config.toml
norm_eps = 1e-05
qk_norm = false
warmup_steps = 239
decay_fraction = 0.533
seq_len = 1024
doc_mask = true
Each number is 128 + 24 x the weight over the matrix's rms, rounded and kept within 0 to 255. Layers, rows and columns count from 0. Numbers have three digits each.

# layer 9 attention value, 256x384, rms 0.046, rows 118-127, columns 192-287
129137108112112130064159105139110162102151109174170150119156114156123094109147117098129108162122141112131160128125103105135153115088144145149159134154139156144127108173130110140170094125120111150131152116101104135114096139110118142147068136121128130106103105189143196140143087174140134104
152106132132128094144194122075139142083118144139131126189115128149154115159143143142172150137164133111109144137169121148113115137145092138100136105135105147102122124143105149100101136158179121113109108144128107135104143092112171097157117124101126114151083128113135161107104106095144143132
072157161141145159097149070121125113151177143094094096098122141149084131120130121130142122152138124132104130141123130132148121157112160120138147134110123089123128075156137148149157128154162112132141136139172134075121124115133103114143163116129129125077091140149120111156179153141143133139
136099093141146132128156107103165136130139131116170119121138146137089123180110096115137102113137124116132139129115139199125074111113138140124128099137117128136114175128134143134167158132161106126159118134106140148098155127135150111131160140131153103128129123155163140108141125096169113128
106118128139158098141137102133151088129086139165139116139142182121141118139132101143181136136108109161126114136103153168153149106142127114145137125142115134087146164136146135151157146139116091151137139157125131120093127097134121129134142106152136119139118173136129127129117144097130094126
111118127146113146139068146197147124107127146171115116118148164124155124113107135144116135140139158125117131133111141140137110128110137117141116126125136124158080075147129111150139150109154126153157120110148139163145119119106151146111116112120110095157149129128142120071124130104106107091
146099117106103137128098150155118141136137107105083142123136142123157096162106116127104096136158119104148095125156106124092139127115155135084086205102066139101112159164134125126154122120123116154122122131102142122131127095169151121123127134103138133143116152128111108129093093122150139091
126154155127147110206141125129132156199138151127115150096105124156127124122179110162124128144168129173102152130117107109116118123152096128137160091127111094100126103111114146140109123160171104134148111156130125126125132128133121130122142162135128145107092137150130134127129174125149151137
151135110147144102121117155111142093162136126157162115137175156167126126134144148152120125120146131080089097130153139151099117110100165126119119080114148115114116125124118113150121160144140121112162160151138176115065150104160118132147158139086116122143127111123108146100122099166127124131
161104147163120141131146151108126127150147142135117147104112132110155120101139149131115161145187133137088104146152135140158091112118086082138155106127146133129106071111105148126141163135109123100138103136106118133125168107121160111116083056098120114107114145149146115105137136133170178126
# layer 9 attention output (transposed), 256x384, rms 0.0389, rows 118-127, columns 192-287
128128169148124086192140125109134151102118103102097145126127154090152126129109123133127188133139088132150121117111128137143146119155119106116132178135114112170140118092142101109136144097138108159118108152135134129137144127126121118139136171151162117130131138143101130134117146136110146125
109124146138149147135149103122154135127105109114177141083118123122128143108114138152146082099115129138130130090106142129135113086093128116136119120143131111155168109103079178160162111110120106134123175164171111122112112148176110137076134149127101133116119141137169140120142119142134091124
111142101099135129145133143138130150102132112161143103132145121121138143159135137128135140124113139124167162151105114096099131119138145133147115157144125155168139145141127147146111136152104141129087098142079108158100128137065156116131102097146134117138153126129106127090139109154126116168
128112139112120121107136108137131128115108180167138176131102122126157122101120132144134116114121175163093104106125117100149154146116103136106153148153148126085187127121098128124131115130156115127106161149174077091133097142129112129125105133127092146109143108143138135116118142116118112139
118069132108160162124135198136108173087170144112140106101080151135133101137151100143111146128140143116125150127142104123134081168102110111178119105105104121164141112157136110143087160095125113091079100143152111124106127139106115121135120121113084150109146133142130138134155076123149133128
142152127166131153096161148110096131134143106123135128137089125146101145139101139129126140117121111108150138173140100121088134174140100136142128159117118113102144161136146130084142153116129137113118126150109123104107155135145140140156120096109144109114128120108121108135141123140133142142
097143154177081103110157090082122149140141124139159145111108111123102149110169095124132137142136117134086119140122121150143145121133119174132122073168138112166105144088139092103053155084089132143149153120155135124155108168104122131120103162147145160138135114130101118155102145076081120158
116081123122088121109119169139144093064104134115156126104129110139166094125143167110102108093112158115119132071114139120118148135086126109119126143131142117130153168132114167126142113109123133112115139141148079154139126157127156074158149111133052123101125157170095124131103112066143129117
102084131108121120130123116145110137103108148145180140141117089127075108106158120110126128125117126148106153122151158110120117134114101148176155142158131129130129155123161115128097108113128125139145113111154095108183134122151099114076076151133103128109164126088146104131137153113123110115
136161125131167119132132102124166114139150144141152177109145118092114126137084113121148106090105136161127119090093102128108132133123141123091147159115137112140132135151155137125138131128152126125113095122160150120111141168134129103154158127110154118116126119139119109109147101122151106134
# layer 9 attention query, 256x384, rms 0.0536, rows 128-190, columns 192-287
126115114149129128134130112109115148136124105090147089160137110121085116097098108119104138164153133135133157145128135118129106102153071131136140096111107146115115129079140139170145177137146141134132117112158159151184110114129103106182151131131119067073170112133079099103187142145119094093
133128114125133144123155128133134113067114116154090174150154136116130154095093171118074155153166075172136149143152143152141134194158145128117116120126106157140128146148109160122105121081085112094136140100167098097100089110152137112126095132086114115157129116158180076126141115110097103108
114107097169142137149142068100138118106126167147111167180117120117131114131117113152159176134110126121121139136159124096118140162088116086105104111141167130112130178133121102143101079132113141125141139096137077102119132116121121111150106138114089130108124137147089128142101117131124134146
144165083093086133144106096124133129131120138095126191092123111202086117123158141133205154160150074150158108175138103170143187117151128153115116127148118116135085131152080192044141145105075101143120130138141114118124136129111132152129094142155117172141156108113091136141097132103135105178
127146147080147127117130122104146136126132102164138153096107087140101156119161143122128147117117139109068128120144166125139140122163119102130159127119121166133149119135145148070136143112107100132124112129087150135125110131117122147108146173132107120150148165114094164109181079112119118162
145140156147135130124106194132090111108129143109076160123152106118092083101173118101084135142185152120111119121138137154100168149123120116087159120123146090113109101186108159179152133160089105078142170115124124142092112127131170195098069133060131114118114103115174076169151134127077145122
126164163139135080138087130142111174154129140183126130099105147123121187154121145103159105130097140135132154141096157154096109105148166188166119123091123118152141110177147131094100125082132103153121098134154154184102120117176147098139096119159116155148085139129132164133126123179079160136
170108104166124092148096125101133125172167134167119111135137162132140092143126129124160096100140144113103120134133132108089095146090151131135173143157139093139112132160168137079165109125127150071083112149094120117124137112145135155119115128104169150124133148101178133090180134094165107132
132121069108161113142103156185128119113171107120127114121097063132168123099131152129095138115151118133130159168119135091135113113138135111127122142131150116122084131107126103106105172144180129139148157068173159134137060182113116145068161113136131098104155121168081109142031137131127099152
112112142117130115148166153117152137123110118182148110140095142124130132070147135124137146144097094132148137094108121136102151149156148105125144089161120109152138118105122133152117157143166122148123139137100129145117079134157087110081124118091148137116171119136136087145134156138116139107
120139175160128168119126113183201139104155213127138157164118145134134131148142158110170171093165108112142116139109124095106116087117137154123125126172126106122133109111108111134115131128158123138144140130100106102112082117076125095159105165162082110107111112153140173146085129164132118177
140111131086109123149134134108140132113149180134104125158130137115110129120148166116101122169133107129099121130136166172116125121068065117116150127142099174106179117147097141178109132136137083176120138126122073151135098123108138087139136136163147103157111120116147117154141097132142090139
137065144150153085123169117105147104164110149131162129152138151117109097129152131135159152144156137079103155083120093129097125118077097122099135132157165108117115169103108116179122153144154108091158150123099088136182135106163140126113115194068156128113124097159110138074134166144127152114
137166144148122108158094156135154142132138156137161135149124141127100144108114139122102125121121164118109142093131172146070145123116128140099063140127150132101171128111119096148100106132137115145159125127117124126107085107101116097144104113153106125134124151154099142112160104090106129135
135154133148123116112086116135125156104190137089134113146111150158153109104137112101153130137146129153141133126134086124118158156156149190120131134123128169122111151098175099089141104134106154092094088126109146097114111076119119142150131132178122150072115154132155108115159114161154157152
078092117127155105137167142132134149099129137121101164127137131137145130156111133093140088156137116123161142143167133125132125144162119094110155083162151120137113091106162125079099176146122118112175160098113154107105115139117132122129108125133141159137091107110137149156078118100145108141
154158109128137092146143127133166094183151147156128102202152164124172099119121134112167144119132103113093101120118112122105141065114140150101160108176148121117156120151136063105100085186147102097090172116087149153151132087134152148115143123153127125144134156139100122149147139125143133142
168081121098137120094146178156116093146119045079133135103132086109165127138137158125097114150129118128174116100097118089125139120141081109093141098176131110135157064103156122149118157167121139127133150177145155145110121161128147138116084136139085120100179112108180073135138129127085145087
135115111099122159105155136140111122107102136106116145127131086096106111125155122073115110127102125159137134166128118162112129084125107149170133119138109128116151136110099117102117110100109129161103154125121112117119135133103135071169128173172072100111087143141104145176152116134163095128
152115149155133132148154119142161091121130137153091100157104180110098107075128166132150119171124094146092215100112151149108158138120091143186119114113116184109132101064133117155160142153147113146132123161107128092092086108114126112124105161141144136134153148132168126118169142126161135088
127126120106136069119144159145119168182118118115146139168138126147120132091112145134162122083113120166138089100131113164064147152149144136104123138115132112155134145129147145165129127159137135077133129148143158158112111109184122145093126099095146141081083109155122120089118156107139146128
116170149108116135093123151075077115112144080090114111091137109133148132116148139191103151106120129148142117141109131097162110064115129151133131116117120097116146132129089128188100149150124121134136139102163148111145119091167105132157167126141191140104144058158135082123129152179078097120
094141140106136100103131145182162127117158117092162125108172096157127166141138152159136140086112109137177119180135157136080094072138147123109153145082151148156148074136155093118121136114151081104090136080136128135108111154125180163142095092152100115127101125108134161127085111124104134143
112117144132120137135095131115131139161147111109158121087133115134154139137129140172100147141109138101095118145113110183113111130156123099151159125123120143129127132087124134120164094102160183076094116098125134113156144083159160104099130118150131125079160120093133094123129159145127122108
122136148158135100178129159077137157164121123128100143127147148113123084112153125153123081110119148097104123131093145119143164120119115091123102136128125133123167177119126104205179134154180156134185226139112128128121157186158136128150103116125156130089082108169092116142120148148151177128
088155135067096130115094139059098129121118108084122133164090166106149141171096172114090078129112124165155120132123123131192110141129167123124111152046121156095122135091110130097116120116131124161130090101181128144146137119154105093168143121122142106119155109145087172102161097124153124144
142113100148138128149133124137090119120192144128167129125154042124135138144127093119102143182114186160118130127124115102111131147118118126101166074163112098128120095150110082154130148134153153126110157130123106131115138088151171132113109142171130118115153155109133095120169149109159117121
100169088104114102080090130171140157157157127092112117105153096132099199120140147123149188124123148139161087165148104116164135101158119101116133109201141097191070099099105152112122158127109110102103156106147139089185117159089180189143155144082135095102149131093130195110130134094127076141
112091142148109099115141102142085115139142125141165122132107108119162108139101093123104102116162118081094186125135122127086106150179113092141126056159168118128137147120117119163144134079141186108139126107076162123114156106133119094142104115152099059118098110186061185166144144192102110122
129159100089147153142121104169138130155140115138118118117156157173083138129170084103160199132119115118165096142128116121142125134122141156129130126159137150141113123124109093078121110113136143109103110116151119138142140150173156142133137062099127109135184138096148175095128123069139136088
141127185147126124104113133176083128104099174136130144122136168127096140159127126111142100115161116099167146150152166140142131129064080119121119138184117150138136162136113151139108136095145080162136136107119074109114130072097129121130122168111131099144122126144128129112158065146139160138
126157097146148107144126086144136105125134162159147149159144127136138129194127088139174093143140108163077103129157102088085142168134131137094135134113154155108137121200129132097133090121138113120106092127123103114121150071137128129127114148128079113142095109126124171121117126066169090172
137125135178130124104175153140100126143093154144170125206136116100104072129123099148118083171140140152125181107131138151121150107111101116047136094174071131085139173082129120177098141138140153083135151182073104088119129100157072126148102152135088113122106126146111110090143132148157151076
103144151184116138115129136113099134178142090075150084117149099101113120090137095131102091089150139111111156127081106134140086093141123097112131144099179115127138150130149129171133172120147128132123124145169159121148154132118147150101100127155132119100112133147128104118131177200127118111
081143085108149128135100095140092101095153110113089131098101130142133147106114111133146126108115151144130130134135089100143139154194184119128164122101124160160126098122120110071111108112138130128108118109201154123120110123129141075108167117163082117102179146118103114174124132163138097172
156136081094157127142140138141155131161143129117128078146146137148107135166169097124136185159121094170129121100153141126095160151126103110089126136227093138096125143078119132141122134108125169121113128156100079133141096109137045126119105104164130098115147103131146081085129120119190147143
151147121176110113147125143065121109143108123106102099099199098126150123116172149184147168129149123150111097126167125164098121110083119141111146159110124098157129146148110168179155082152145162120121129111191089161168149135203173139124145126082152150142102139158142149112134109156136178112
087112101125148156135167183113136133141133135187130157207115156094159135143116091108118124139123145112074185090149092147113124154126133097125084092153108144122106111136121086133134106117122135068149153135099113145102144130124107105104146119153146114154082093150085104111118178126101158146
122132104139113075168115187145176162148123130116147171131077129143108165106101142105163153102124139141134107115119122198136111121177140126162139165087148162137126141103133108106117141088127077097124086108159130154095133127131173082127097072149140121172131124117121140120113114095169129109
136131112049114104112150137165106172130154067154132095095141128122096127107132166102124124126107120115128119160166136112126147117144175123123140107113098156156111112108141148120117132148129113140158094118138160157138122191165129122139157093143155107131142114147150086154083135140095153129
131118131133117116136129129138147141134137113098156141101145079135146162110148136165115143104133129150152148164082099116115130105125131091151135100131178124153118113105130142080120172114139127082105143114100179112131126147093147185061113117179116098117146087112097091129057164132165127118
123120121105124175107130148095090102107038153117134181154116165124151139118149148137109126085089132119120153131135114182116111151088160149196071168090133119112112180163097152145115074133180138148124101146146087129140124143128134101158165158107100168173076151119104153147125109106131174128
155117131131134112131152181100146146130147066125139110117130154133154088106085131140122144132124138167101113076110136129077109160145121105156137080138117126162119119112164154128121134179107148098099131108145134119136104179143118115129136096137158174132128106119172146079089159120109117159
109127081132146141115189161142137131120133109146132142089126126122126168124122156130122094110108120141128105161172125150129141108069173105111122148185119106138127088177117180081102129085122069132131119133115136152105133150146147116091178167095159146152119103123166091133107108068099084139
104125132149156081126122147126164132139135176099102101160125104109115120112099143153153128168122134102172149098116128114072147182129088120124124118217132102162120137132151114167096147153129164099156158092141163092085116126120156142090136074122154121139109106152154136122132161092117151135
169113110112119129137136138169166143178174090143099100126109171141138137150119115120087122171128137127071148110108161120104133070119122131123119090162139083176100154138146159127142136145139145127105165091136155089182141140115129129122154098113076097090119192107152160130112143081100162108
142109088122124113136129116139117102144107085108139167152105139080158150147117114150147144149124117158173129139106122116140086096084070133125143110136118112124125112124108101137132130105111156154111090147127108124168135159141120143101113123143144094094182154166099133144064120182142144072
058107103086179100146170159100154101109143131141122165165089112124092123089157160103096183173126139144117155086152146147126148150145096133096162070133083128116139125115137096133102161119089143113141159144077185094093117129095096128069126083116121111110152085138135156113113149118124153142
143143137123151105126116159151116119137071194152133169151115116139147097119181114162151160167110143156072131144136131110117150139167157139161115118158126092163113142138152144103152122113181112102157112090106116131091116128126130116158167178060117111137126139112099155113180146098100120130
146178181162135142171121112093125111117120153142128133100125118144120128152149207161141120139115105105154088140081141142158148127154116131150115087133137130115173139145112143122112125131143090156124118139100155124112106114136175118150181138114176137144152104172148140194138106145121114131
157176125138154167131127086165157124161165146155166122154174118123111136108155114110139123134133078113158091150114122103095130136123089197141121145145152119119104140192157162112118145165127129120143128102131096117151117132135157113149117140120121133142143124085150101124115148130135109141
130102087179139124157154116166161119116117163171133164097114145121086139120114163160157184098127115106120121183141121159144057131117080099154166124120118076108128140118109106110135110069164097075135148107135097140143119185086099099135131108160097148140147115125184166136080152137148116075
102140143143110136128141134118110114141099093118112097113137081115086127142201143117159130150150146152096111158115113150115154100110087159087169112141100107182140127148127159119115109159138055160108157085095122127160121152140153153117127158129120086147099129125112132155122169168127173083
131187134123146127151112131171076152132168132162099192150102130162135114163124094126137170139146130176132109131148108077145141119156120147101137136169117104089141102191093097154108116160135149144105111079113145091134119137136132170109118128143101163124138080140096134129103115151096103165
115140147088103047163110153155090178120098124090138080121097108159117138165073159160109094143111134126141120134182129176115133068146153112143129181133116131145142149118131170156130140135147100162169108116152129202129095113105127133124140104126103121122069102108142177143139100119094099137
144114148131126130125184137118141100146121130114092128166105181134131168144150116140137097181085120170125150105091126134123124126141110131118139107139166116181111120116130120129155152091156164116129169106110069147163126118152102101118091142153100096081142131120155086118138157142157111128
161103095120132135112172131130141125147133096137123108127147106142124162131125155151118132085101149114088113094103108105092062118106135087144219079202142138158142102152097122141127104155142151155071140127143104137169116163131123127065153087161169108084156116154114086209133145174166106096
129122098123128075164129107146111171146149115112115111145137122124159138090127143113156138101134124157140095123118134159131111069142157187120133145080169114157154134131162092121136170116150109122095093101145174174129098126161148125164104118159148110095108119143116151118135103122115120138
107118104141127118133133119117122120116126123139137149132105148130183128147112121140168134071128116159122106113129130106143117114112140138127133121101119109131103148139153067092106132107109160097121107130105118177160127124143086143141110103133127165149104120149121140139076137123164122165
103182168111140108109117128120111149101140104084131105120166131153110070180116165149106126101141131123168075121135116129120124158152118140133128131111121135071144096144116133135081087145087086161120122106167099116176160112141118124160136167124104161122119135166175159143158117123103168143
177163126087103150104108070115156148125162127182113100057140104118128152121183132126148179061127120131120093175126112097142117127114120132101083133200132101120133126146078141122138100124134140168084163102128099140166137091115184156109129132140138121136118121137111091148086085167133138149
130111084106143124139117134111111107142102119157109143101163120161158129133114097127074137091118130135151130123130119085107127133126155096150097136129142109140085134120142135144126102130143173093099111085148177115127111134148165196157125123123117118103134128134103158121168150170120160142
075180118142144158128130118162142138095160163149119159116092118153104166116133128152174108139109155119117114143132138148175101110180127130106120102111164087105151101167104084104139141102151145152115118099121120116127073150123072150120129140103129138146128092146054170140069119117090124144
# layer 9 attention key, 256x384, rms 0.05, rows 128-189, columns 192-287
125135118118114151143153078136121149140114129111150120129131125106150136120140098120103159144191164156112121117151135144170149052134125128104076116121151099134112093087128072175134166174134136114124143104178138133194135079120121119055160100117118140093110106120123158135087161155142101069
140140132132094145076183117156129159079114135132110107136108144183083150157100137084090153109095125137119104124141098135163131142121140109138104141128138116139163153134095159146088110146090132105138149152099097118093166148106128116153095104141143148159129094133148155098147146126134092129
111133118133098147161143083168151129135111127131136146146132115128123107111131154144133154147118103150121116100129128140127170120136126116119129110172150101159163111102149086138135113160146130124133157123162077100172089079108107107119136135132113140136128129170123130085137163143119151160
152150142102102117152099109105137167115152158140117180115103051144101154084157134101182143120097124103141107157151063086126098126152155106114062139183124150137117121148154185073135132084076103165109159169158168157121113127072138140163120131100128096182136111156103133097092120136107052099
124134125087123113186126116141104115138156124152084157113165122169137142144144128107143133108163180138113138151145120065107134087138085117147119129096147106114146099163083078113114143131147138129062118125112109108146111127103141138109116135121104147172158150117091100165130128125103117144
140161178140114145086103137159149071130135116117131131100145160151153152140157126092121135112140163140111134107137141114109114123147110072123135108154115076091159117154116124160167134130156142108079143132064106133138109152093191141107092127143116163172166127113153122137074100124112127113
139139147163140094127106113108157191139131180134115136112136111155117109153114132123131137097092124114135117120158126113117106169171150125148138146112158140102130183127154105113143151128093145144174060139131156166092172103152165108113083121134122114160099083151058107092155104093117091136
152109137130124072123076097120094108112101157118141124160164141112128133111167114149143134123090139161132059131115116134087129132178106128156153159108113131186145136153130128125131132133137140135095148178131127128133178148132092164139130165123107116130133174138191147108112141105114141130
142152108109106098145117159158144165154124118132130112124110087114181122146145120150123149152177129191115153134143091123129119101129133126083144157172192103103117130087080100087128089090136123147140101119137131140130064145119146144084110073129125112126170118138092109105102160164135096132
175132103140190150102088184144103136126148141147140131155150173154139140111132116113141123122115112141146106151119159148124136128103110135106115128164118141121116143165103123161097157181108137170156139100116122159114138128178107133120140108160155190164147117093123115161120103137141131129
135128149122191134151123082160138141126153183124119135155137144074114117133118175135181125138124064112122126127071137129132135153129093128138158153131199126138150121144170101120142137119140114150183141113118113110111070118113093100124124089109109123153125136110116134110120185097113094179
139102121091152117143118123151138116099123130116111089068165169123107093113140132116150143184149122151153105099146105131148125167103106144115141122128186108104138081135169100117165156146115147154129128108167095121126065114125137121103119134145122120133139145112192179117145149112147091140
131104122118108085137173141144118119132095115091183130139146142114136117153178124139156102121110098121096080103090134155128144144113089081104175108161137128159172163122194117193167147164169142152154170161112098163177078128149099119115118141106168165124154150093139161081129140157112158129
137145171108168153124100131140137153163099134158088149096147157111106109116115087091138128117113112127103122112144144141104106138095100129141100125141147115112137109132138129125110150099147129132173130088148124131153126105152140123147137126127114133148151136094100124111118088124137140150
113144155095169098136096106135114094143103127107133112186113153125153143174141129142151189125112085144161125138146144116127116151115105103106117137090129168108116129133150130142106146117110123105117074178119124083092143083145154103180137119124124122175101140116182107111145104088118140161
137089145137114138134160114150185117126166162135129156140123158107127133103124144134157118179157111115135127149084146124140124130113115117140101108150149145129090172126105090116110141107122117129150134133124119118110116125095180097116149153140111108100096101112146129158117154088148104139
122103124124155076150091133125170119134119132113134109115116154125137153160128141149158135097146172121132106141113136189112149122123117106100172142125136127113136161138170129146113125127120135068119101142130135096109111089121132107138164138114126135121091176121126164128146097107121112108
131109144131104118091122140156141107167114084128127115128154127113147153156123137154088161115142195181104080132107138140085135125098122106069114088119150090125132117165137123156113123161116128089153117156117125141141091124119133120121124128116130153084128104090171131169127138126112133100
150147138131128105146111096112120143093126142161154130115081139126110121129108141124162117102119136148127147108129140112137126127160144145141141120117145133078154147165145172130107122135149138086157119158150146103096118133140126163105136123132114128115080135099159092156132141127153119099
154083131120161115153111119111114110084116134134136044138128139103119126156159128123091140147123113136129130102191155146149127133156119136131136162079130130118138135137154163160137135187114106124163105127126132108141140114140111135143120156119144142142115111101134124091159132101157145100
126111165161156110118114168110131152134094097134095131147134194121137128119113135137105111101105106121123110116108097180099130138145160141126122124105107157125145170127123150177058130130086146097176110153121101171104149134168146107126115138092119150113108131153120163110124065144165115167
115075172124128151119084156120128157122118108121158116140125124075083166115178157194122114141160123154120128088096165149118095178104187111157153170120125083116181135123108108168113121163121104109101110105120191107124103103080099108101117075141136158110093132135144088102166134133074135095
115124190140159126208102103124213140129179136155169085083149103139118149165064125188141150129140101146133104138090115111092112147122152091187176120127150104147149139124114086116100090123112094097139083144108120144167098166090180112136089099115085125115135092136075148091155094077168081129
147133097145130157131121108132129146120124135108110139131130096139148144094134131151148106137124144127166154141115125119102116093136164113115115128155110120112094135080089115104090102083147132119101133113120133129146173130121142145135123106120136132145147125106133105113091106136093133118
139167161131108094150087133153124086131081121140117142134169132156159145165187121142157062162170102109103068113121135126151155150124123130123139110128166084102169117131159092171159138154162141141166161101104146090124131149190136115108117148100066143127083120106146133113094154133185166135
122108114096072142140132115097118161099113102132108086117106159151116128125110133102086138115107122159094119107185054128166137148110153143146112143101096166124137120128132175146116117098121095143166117110147150116148153129136088143156146111155149156153152114160120122134184098155128099153
101160081175126166138140096155127112114152115168141128162161111146158160101139117145158116161147179145134159119093155135105120111130106126084122121177158128136122115147107103153145142151145104132084133134130129092164160153100164164128113114132124091154148163110141127137096116112130129119
114133104139133162055101134118133092163136100107110147147107059163137152093158159104152131140118177102108152136107138116139154126104102103159099123164123108129095130092110096076152119144097143148102127115093117148106136193082179119137120108118109152108123131132097122139117141108138085139
106107086114141150098178060146115131131087108164146125106122043093147116175130067116138082121146141124151187152160081090113147129129126136176103090174106168134139142092155160156141114071187143139189118135128176185140142132109166161135144104145126148094145147128121117088113134167188110172
145160117148117124166113124126104140150149150140114184102133088141153094120161117137156122121170135092116141128127137114140145098104106128109113162177117153141101145116086106112139103115113098151061143141136096157115129123125134127149130133110118119118187134162100152150148106121127124108
113103169135154150147113116143117153108126176087145119111144147077153093147172131079113121152163133082138144157132131117173176130133050123138117115204104152140155115192151144112141133144155087169149161099128084150166114108110121111133149148146150115135120121129130133119134107136163149119
038109105163137113122130091156163103101112116159112159092072188134085115142153132213149120146083109163101134131138118122091118152160160159166167167144140214135131113201123125090057079118163123129096100173128079096080103100107142084137122124081100113123136148157122142099187142115167114100
090112115149125133104146129097116125089096112133133116145154160074112118133189072132127154151131100149125126134099133160120124132119098136125105084116140144092162121151165119196154154144146100151165190162108110129126128059181110139117122148102110180155096146109149142122117118124141151109
112142145122112148112117087100132140151152126096152105144145111144142131087137130138131111133089157099162151142064122148072107161171146142130143104102148089079097154045085091173168156169107124074140123111088135096198119104095133100115075107199128124092057137111143123131136131136095117143
103112136119147170137110116108124148111169111142144149141095111124136145147126146122142158138150146140116174156106142116138085108131173124109141169113111133109131146123104091092072125112117153087108139107179174116133130143119147116121100130151087111129149121113130087151123099135123120103
118129134140137144122149126135146149107112135140104137141147124116115132124155114145108163141141143116115119136095111145113100114115089140110148141146117179098095097130124141130114127130134119163142166142101113129107160120135102121111117114134122114120167156138148130135118142133146144096
146124095133146088158140110157151139115064151124172111104131154142201104136111144188137118143118088149096072090157114117052133136083117181104141134107126113131132153113147157127141077175142108137127111076149100158139114105122114161146138136089154140139094120126144148143166136125138177089
118127145097139162110125167149170129107104147139080153163179160139142120113117127124146122170138139133103154076124092118171099137120105085154139118126180168098081141145143103112104162075121140128154125156118126074087140169133116170114090128131130108143081146067113133100078107111160156141
150126125119104135157162117130145177149133151148078128140155138144162136132102136076121094117120120115112152128119106141148100106171120132146147146133128121152117153102115125094113123047119124165140139111148117161120190166128164119145127130139133101182142120137066140133116116131126095130
101139128122179103111136162141143152133122107157142108104150117194147141108101098144128108077101105150123142148143117147134111135132146128132121120154126139111127117120120108110093153087072103124165094129127163183083115160157161103107098077116191125084127115147103101157102096125118132126
170114126104142104178127140108169124160131125108148113139165101113148118161130150127125125098175161133106158152116157089095133125147159060140107115141111069095136192069154116111143104136136159079150119131122183104157086122113165097108101121113119124109134127137145115126125158110098117164
158126103143080149134107093118113154092109132116099161149134172136144066082113147118109118142111142126109162102160082120147138112153166150110059109104108153145095166128158171135168115141119145149111072141143108200146145133152146130130087118149161149173124149148110128097122124135130158183
151116139127105123114131145118130166109113151171085113150121178146147135115145116118149126138094100223076070092120079144079086135087157114147110115102136120128120138111128157153136099131103129121186126150131155137134110146126104151159126133131148160164134141156177115113116123100125125141
143118113132124149091132131177129103124126097154130145123145135192120112096115102153130130115088086124149143142123117136140130153145107128123130131145152147165093090160110135109091114106125145160130121109122119139122140174117129145151134143122164112123098142105120147141108079096133139097
138133121108150142112112136158154132162095138154133119140135138090146122110107093130131128138136114104108148113133130124081117186101128108122106086175134080129105120115156112172151118100111109119178117141081121137123174163135174104140137105122123100116134127126136219100128121107174153107
168100116116164143138132126105155135149109123150095160123153110133137118115104135094082156121115133109080133132130140108082129098118091152125085117157139125141089134114141126104122081149123144175126081110129160165159121152106149094144142137179109144097126182179110130186098106109102111145
147083109161120082134166136116109114104117101096110114135101069142119138129095135108125136064144170144134152144137089122149120095144112148081109121146129120164118100131113121109127150086163131132119104171167124155132093153104091143105109137120152110146122127135084135109135133166097103127
130126101121134157116156195126100136124103083119125147129145178102106154117136132090094131136124141122130162102123110141147120117174086115119123100158134129174115122150117125128114157133107130154166134085093136098100131155081116135118154122150149144147164127123116127138049102146086138149
152138144127153115145113111132124113146137154130112153134148136144150101134169100112151102128093130116124172147122100111132116089127092122147133113153144116126106120153131160105109141126123106137086119152078122138092171173125191156157097139099087138143126126191118139123134144119141130176
111133121099156106122104117150124124134124137134135083129112130128139145148114161142112126112132107164141093159141118145143100139145129114152126133128150116150162126138138156142143126136133097140127129109116137088135105149155117115123127100126157145126087117089087141102158141113140138118
152164146180162138087127122114122131155168144137106142126169145158111127089141145100165132105133146110116103122128154116105136146091107179117133145136156117093124106140103131142156135202100103163127099127110117121093118135085120093114110139155132084120126140182134148157138157119132118137
119143133155092104164155100205161176128141143159163144119095108149110145129086150144171118113121123101099130114114166143138114131136129102112152158162190130147125109123075084116156149139108154120110168097142127166111112180100094140107112098143120153140129100145123158119063193179091117059
108143145110187071142141134133128110158109125107158131141124151131132161175099135193152136149063109139111076141117166158103118145109107103099134104147154128094111144161125128122092102089096095175141118101138113150100070147121152100104162157112163174155048110124115161121149150111116120073
144131108148158113105145129177180102135162129135125167136123103136134166105189135156131122091165117135086113112098112118164105143124119099116137155172137118103152154139131126126121125130151147108123124182127186095107133192110110120121101092120141108142142114145082115128130113137085085141
126129129104113141152108127154133153158148109111098117107099140130132111118118133159118138180112123130125134172100115142127093100108170120144131111091122130078082111085125128109149146112137154113122128113165125165137140106086147084127104092149113136145099135107155151122128098109160104105
140107143161126175153102129125106119109115146102144154174103115161147168129182096120149153131082116112120150115150141104152130095118085116086118137131110164125093117128134126123132175125153131145157111172107093140120123126105114139127115187145131144150144154165182118126115126114162125119
103125106125153133170157124134140078119172105161167101063138093102125133092140157152201169118141188148108150061104154077100115138118128146137164143147105122106174138119126118155105084146172149135121141096120097127165084155127140156084134094157148138093139164149144074186138154156128135116
164122122067116084130103147147147139157108139163115118129113132114192147122095147154121160092125054153154093123114106140118108111139193169132107124093163151160158179134141153103096092121116151121118109160131201146097132148124158140131187139124101111131103105124107165099169106138159085137
119116116100127094132154156148164136134108141112147138135094126131133126130115119151118134099096133118132147115108097105141145166155135149125167112113130168144176133110107104125121086107145159084171109165159116143141094155141060169096146105091113132107101135115146118094117128152100143174
095171160111120111124131138112123133133100131121126072134066151128130124119111137138134143131113118173104103127132134170110105186102125113140144145148118170124152133133128156156115088157129131142141114097122148129126124085147087091141143096130114124155132099121125114143151159117148142136
124155128151119101124063119136113119108125104110150135123136053121134111161130201185130111130129118120167118142122144123118117160072145142143165166150104110097138117112101106132133095066130144166087107106118141086135067107139106138131130092120122145102153155158162148117129111137117159168
149164123119078111159106144127137092178108141131130161142132095151155077135131157141097145123130149130140118112140117084154150134097164138125117122123108134149123161090162106100129081152113152095119096120128147117123117139129213160131104101129143130104154112172090125124110114160130119161